config.yaml
n_head: 2
d_mlp: 512
norm: "rmsnorm"
qk_norm: false
attn_scale: 0.0884
tie_embeddings: false
warmup_steps: 200
decay_shape: "linear"
Each number is 200 + 40 x the weight over the matrix's rms, rounded and kept within 0 to 999. Layers, rows and columns count from 0.

# o: layer 2 attention output (transposed), 256x256, rms 0.165, rows 43-58,170-186, columns 64-127
# v: layer 2 attention value, 128x256, rms 0.161, rows 43-58, columns 64-127
o170,268,165,218,227,171,281,212,181,235,205,177,277,206,263,175,199,204,168,171,226,133,195,167,223,165,157,168,194,195,207,244,224,239,217,224,175,263,186,242,204,209,233,260,208,213,140,247,225,185,221,208,206,197,175,189,161,176,142,118,233,170,229,188,130
v43,209,178,133,209,252,196,207,158,156,187,189,227,204,223,127,154,233,196,247,175,208,164,214,169,317,178,225,195,209,160,208,193,237,205,228,216,257,277,220,158,246,212,234,245,255,153,185,226,187,205,187,221,170,184,191,268,255,198,192,178,164,248,128,212
o43,172,262,198,182,193,211,125,219,239,166,206,171,240,136,263,229,140,162,210,200,215,223,173,230,242,218,231,242,182,230,239,180,253,193,210,161,210,136,196,161,221,189,219,194,206,165,236,207,201,186,182,199,183,255,189,210,150,191,151,172,288,208,147,167
o171,175,195,173,187,159,161,239,201,195,213,171,235,193,223,132,169,229,245,181,165,268,184,239,160,220,148,196,171,196,154,80,241,197,212,223,237,189,205,142,230,172,159,165,181,192,302,239,218,204,214,193,233,230,161,165,119,244,201,199,273,163,186,238,216
v44,198,184,186,125,242,176,141,172,179,217,188,130,198,177,220,332,209,219,239,179,190,290,129,261,244,139,250,238,232,162,201,154,173,240,109,205,222,162,196,184,240,225,172,148,169,267,211,215,222,231,245,207,217,209,180,203,253,140,208,153,178,176,227,185
o44,220,150,272,176,233,169,191,239,133,197,224,133,184,250,181,157,197,137,203,156,153,180,225,213,202,311,196,219,155,220,236,223,206,161,184,199,130,189,163,168,171,181,142,231,186,199,174,144,239,199,165,211,179,202,249,223,187,194,154,128,142,181,205,157
o172,164,264,147,135,175,205,234,145,206,251,245,211,143,126,129,146,181,293,154,212,223,198,188,188,119,94,205,195,282,205,235,211,184,199,204,211,232,212,278,195,175,243,247,152,163,224,230,170,154,158,191,168,220,223,179,190,242,183,266,188,257,208,194,204
v45,208,243,193,185,189,179,162,126,185,186,198,263,189,209,178,197,242,215,283,175,191,208,188,288,178,258,249,196,199,155,171,185,206,203,158,184,142,236,169,206,177,182,162,262,230,151,185,280,162,144,125,252,213,232,126,234,231,207,203,178,153,147,211,201
o45,218,197,205,183,237,172,188,202,221,141,207,215,178,199,141,223,211,193,285,182,184,193,283,109,197,186,210,228,213,188,200,272,213,235,172,211,166,153,222,233,214,228,177,220,210,156,207,198,218,170,171,200,262,251,261,178,219,231,248,143,228,143,74,214
o173,174,233,213,190,172,202,193,246,189,230,241,133,306,185,178,244,205,242,186,201,187,157,167,239,210,232,197,172,253,201,180,160,173,182,183,215,274,239,216,181,194,220,188,218,151,202,183,217,164,232,197,242,202,184,198,162,217,263,120,235,270,193,223,199
v46,212,173,152,188,207,284,239,240,217,204,229,185,149,199,173,182,144,229,242,148,203,162,225,269,178,240,290,153,219,237,136,276,248,148,252,191,208,224,187,208,158,204,297,151,187,225,216,251,155,236,288,218,168,178,155,177,186,207,197,222,141,217,230,207
o46,178,225,204,200,172,232,237,179,224,184,195,175,148,229,179,230,156,209,197,228,227,232,265,139,245,143,192,216,188,211,139,228,189,192,222,194,154,195,257,205,193,228,149,185,167,143,273,228,225,186,157,135,204,246,125,240,243,224,225,166,260,152,227,199
o174,195,190,149,185,191,116,129,227,158,245,181,225,232,185,165,200,250,206,186,206,151,177,137,140,158,313,223,201,147,235,226,164,216,199,171,196,323,233,184,152,237,227,280,173,208,236,237,164,128,243,241,191,183,205,179,178,229,230,150,206,232,241,250,227
v47,239,192,188,199,155,85,162,144,246,93,156,148,160,219,136,251,239,176,165,253,159,203,239,191,207,172,209,274,173,140,160,196,201,219,156,240,136,159,269,211,206,157,195,138,234,178,185,173,220,221,220,283,184,217,205,201,248,288,271,219,161,217,243,285
o47,240,285,176,231,179,241,214,237,261,260,200,148,231,149,204,202,172,191,221,230,197,188,232,175,128,200,205,120,196,191,273,209,178,255,207,227,208,169,123,192,238,181,276,125,143,234,165,147,217,163,203,158,288,126,216,223,208,262,157,111,231,203,218,221
o175,224,150,274,130,108,221,234,184,129,161,231,225,131,150,236,216,189,200,189,247,148,256,290,277,200,254,200,235,269,225,161,193,235,252,182,198,234,198,170,205,140,195,168,210,222,203,198,221,207,178,247,213,198,283,175,225,262,217,222,246,179,191,289,172
v48,197,237,191,137,131,189,183,213,266,210,218,121,219,245,196,99,331,243,213,259,146,128,246,197,198,132,189,162,156,168,206,169,199,237,179,198,255,116,191,255,159,215,201,159,258,181,197,181,192,115,248,158,193,169,154,157,242,246,204,227,157,178,193,211
o48,167,144,266,194,180,208,227,248,224,258,194,199,179,242,196,196,221,175,135,134,239,170,184,192,198,227,147,192,180,142,151,196,203,275,260,262,201,226,150,195,211,281,216,201,169,188,210,155,118,198,239,157,143,236,181,269,199,273,151,209,162,221,146,219
o176,181,215,226,162,210,206,292,246,161,96,177,118,222,169,266,241,264,174,249,190,136,225,237,163,212,184,198,289,251,238,223,288,155,108,124,157,181,233,284,199,197,181,155,204,173,210,185,212,226,224,232,199,194,188,250,208,119,184,279,249,191,180,236,194
v49,232,198,212,163,205,226,216,200,237,183,253,227,248,198,254,210,168,176,133,181,176,198,245,172,130,185,140,122,218,149,239,232,210,229,234,226,278,197,201,238,189,135,144,158,231,159,194,156,180,170,201,164,218,214,189,243,172,257,146,171,169,163,160,211
o49,207,153,215,223,200,204,213,217,204,211,203,228,267,115,225,294,223,234,190,216,298,207,222,229,181,216,216,192,123,272,158,210,161,195,185,204,212,95,215,185,234,206,130,204,149,237,319,230,219,226,221,206,184,195,214,228,244,248,171,228,236,115,160,233
o177,140,248,223,234,214,188,200,209,161,201,208,211,171,238,154,140,106,254,201,207,188,103,201,158,231,168,200,222,241,149,262,140,202,220,242,169,246,234,230,219,190,203,218,236,216,156,162,229,193,136,237,174,192,175,160,143,180,153,243,175,218,225,303,203
v50,246,191,174,237,215,234,235,277,251,130,185,223,229,189,202,209,254,165,235,240,171,189,176,189,158,191,220,129,220,104,204,137,223,182,221,134,225,230,224,192,286,213,247,217,157,208,195,243,251,210,132,195,207,183,203,208,184,219,289,207,199,226,199,184
o50,220,206,215,223,136,217,203,258,211,281,186,253,240,141,164,186,198,147,184,206,215,161,176,149,195,236,159,213,124,221,239,193,198,184,225,269,173,250,255,160,246,226,244,215,136,282,206,217,156,209,162,228,246,169,164,200,215,213,222,192,111,242,244,200
o178,215,227,134,181,204,200,235,205,209,121,243,192,257,258,191,222,183,254,183,231,196,275,202,114,246,186,234,242,156,148,182,245,172,176,183,124,225,237,206,276,162,241,152,239,241,150,236,172,240,188,217,159,162,158,195,159,222,164,172,192,224,208,183,200
v51,269,222,163,323,141,125,189,164,184,171,240,176,294,239,191,234,261,173,220,252,259,153,207,176,240,256,208,230,195,218,192,171,180,263,199,194,179,196,157,211,280,168,144,199,201,113,204,134,181,187,344,202,223,126,198,185,213,172,141,187,205,292,214,211
o51,230,177,289,216,145,283,252,150,204,181,196,232,220,173,160,173,163,169,195,198,157,182,250,192,180,209,224,179,165,174,203,230,168,236,263,176,253,191,228,213,149,142,174,149,192,146,160,157,229,160,178,266,224,274,217,301,197,174,246,284,240,257,141,194
o179,222,219,200,231,204,173,199,209,325,200,170,261,193,176,224,214,284,244,132,193,255,233,222,206,277,251,252,179,253,187,173,248,282,210,205,279,148,251,237,209,169,221,221,189,206,231,221,238,187,265,186,181,163,186,234,164,211,219,151,177,218,155,173,209
v52,196,176,144,148,190,308,214,231,202,183,219,262,178,202,179,166,229,197,187,269,190,153,184,159,163,225,180,221,164,242,223,159,167,176,160,177,164,303,224,187,158,223,257,211,231,172,222,218,130,207,161,207,183,294,219,160,211,206,222,204,168,205,199,123
o52,150,143,130,196,187,126,158,205,179,229,168,244,258,128,204,206,153,197,308,212,174,145,180,226,200,204,233,224,178,178,188,157,224,233,234,141,244,131,191,210,237,221,121,201,229,285,162,212,264,249,233,217,240,134,214,165,215,210,213,185,179,244,219,193
o180,179,193,228,210,213,241,172,169,211,137,258,117,128,239,185,160,240,208,154,239,206,196,137,258,186,199,181,198,211,177,223,208,198,191,204,195,133,216,179,222,203,164,176,252,196,253,245,131,204,177,227,156,205,212,168,168,210,193,237,192,256,166,230,231
v53,158,239,241,235,247,263,196,209,150,203,216,191,183,192,159,235,178,180,163,206,222,198,174,165,185,250,158,244,230,122,182,193,186,203,202,244,149,204,312,204,162,155,116,242,220,178,167,143,241,256,263,221,168,234,185,173,230,206,238,219,168,186,230,150
o53,180,187,193,224,183,181,229,236,201,195,191,170,239,208,157,208,212,191,187,205,205,187,236,230,219,193,200,221,201,228,223,199,215,132,122,245,248,95,196,257,184,193,210,195,138,228,167,232,211,243,228,204,240,200,233,193,275,250,129,236,186,199,236,232
o181,226,198,199,238,202,196,179,213,140,193,214,279,244,154,226,236,213,182,243,160,196,245,178,227,205,191,223,146,215,218,206,228,175,221,203,232,281,227,219,178,192,214,177,156,186,188,204,193,225,221,155,182,197,185,167,200,179,189,279,224,229,190,191,236
v54,297,183,194,153,141,203,192,212,248,160,176,256,210,115,207,215,231,236,193,202,208,122,139,183,239,221,211,242,176,158,220,114,196,181,174,264,205,227,181,211,182,215,192,186,178,191,168,248,184,172,231,167,206,217,122,145,201,187,161,214,178,159,201,212
o54,210,192,170,208,262,149,143,171,192,225,203,173,229,247,213,255,167,139,148,208,215,177,212,258,211,112,196,240,238,158,188,172,293,180,250,176,193,161,229,195,206,217,198,228,191,268,296,130,197,195,165,190,236,166,237,215,166,235,167,223,170,276,197,163
o182,154,251,209,216,156,223,251,174,208,213,210,195,216,190,195,182,271,200,205,193,175,275,169,167,203,233,203,228,205,207,264,257,219,202,140,174,171,222,143,223,171,249,215,202,182,193,186,282,218,106,240,199,174,224,196,254,183,222,148,132,259,178,178,217
v55,233,231,207,133,230,195,196,140,142,159,204,216,268,157,188,238,235,221,203,148,160,238,189,203,144,218,130,189,151,211,161,174,273,222,207,254,285,206,222,265,186,185,232,218,265,192,230,153,162,177,209,133,190,259,76,234,170,251,210,150,223,220,207,182
o55,219,223,195,270,201,256,222,263,249,202,277,245,206,181,159,192,245,130,244,201,221,174,212,208,213,165,159,192,176,231,217,202,154,136,169,188,133,220,183,209,153,164,129,226,148,161,187,201,240,149,266,208,161,212,204,204,292,194,199,237,211,170,206,171
o183,127,217,201,185,138,199,202,247,252,215,223,138,181,231,176,220,70,209,149,109,207,178,271,195,214,199,189,173,225,158,240,221,244,197,236,224,230,178,153,159,222,209,167,180,155,217,159,160,158,222,164,226,188,288,210,181,174,139,210,198,226,217,202,261
v56,195,111,250,303,206,186,200,197,208,169,251,181,224,134,242,196,233,181,212,187,178,193,254,265,125,160,215,155,193,216,137,195,245,142,175,233,243,239,274,188,178,201,190,215,259,209,200,201,134,124,198,265,153,187,251,148,254,261,160,207,177,133,189,212
o56,144,228,204,201,215,273,310,207,136,200,218,174,254,143,160,215,207,172,193,304,276,233,205,137,274,196,190,191,194,243,196,177,238,197,203,169,251,179,181,222,205,223,175,244,182,281,216,188,180,236,154,158,234,180,217,184,141,158,166,244,233,236,227,123
o184,266,240,172,134,194,140,172,166,213,172,124,217,197,199,173,226,162,145,221,155,185,253,231,198,124,287,217,239,229,170,234,223,147,178,174,166,129,157,233,191,200,235,178,191,210,166,273,215,233,291,176,184,253,209,223,215,192,199,192,196,249,170,203,221
v57,166,192,171,186,234,254,192,188,178,230,257,276,275,193,209,209,209,198,203,191,190,256,201,230,198,185,204,190,164,212,188,204,177,151,181,295,137,200,156,200,238,292,228,218,202,184,187,233,124,239,231,136,170,168,121,236,191,246,177,233,193,220,199,197
o57,273,168,164,230,201,161,196,257,146,220,202,207,143,217,261,139,214,120,181,219,256,185,178,210,257,221,220,212,156,174,209,169,224,131,158,212,167,222,185,197,152,192,232,177,223,201,195,155,218,236,168,241,224,243,269,219,164,126,231,133,252,182,187,126
o185,145,225,246,188,166,195,252,170,295,188,136,195,163,230,140,315,201,209,124,229,172,210,265,198,170,190,181,170,281,264,220,185,131,266,253,197,165,206,239,195,158,183,172,227,174,183,238,228,141,200,186,236,175,167,174,175,191,310,209,200,124,198,177,188
v58,204,152,196,242,141,156,201,214,193,170,243,205,232,163,209,142,230,167,244,154,216,294,270,189,194,234,117,100,224,156,235,201,232,209,193,253,197,193,214,194,117,243,240,239,183,167,206,172,195,133,224,233,159,151,166,255,231,177,182,122,168,215,209,249
o58,214,283,137,138,183,175,170,208,211,128,181,164,216,192,251,259,237,293,213,307,202,124,187,186,175,215,219,250,209,191,213,217,200,217,256,197,127,200,159,221,155,247,227,223,230,222,201,245,142,202,142,147,242,207,122,160,171,150,211,261,243,185,239,208
o186,214,227,225,196,250,218,199,174,154,211,231,155,203,219,176,209,119,187,151,143,152,283,80,183,153,160,187,204,170,241,142,258,203,210,154,187,242,202,266,113,193,145,269,185,146,129,179,146,225,221,170,181,200,172,257,212,205,222,154,199,246,168,195,163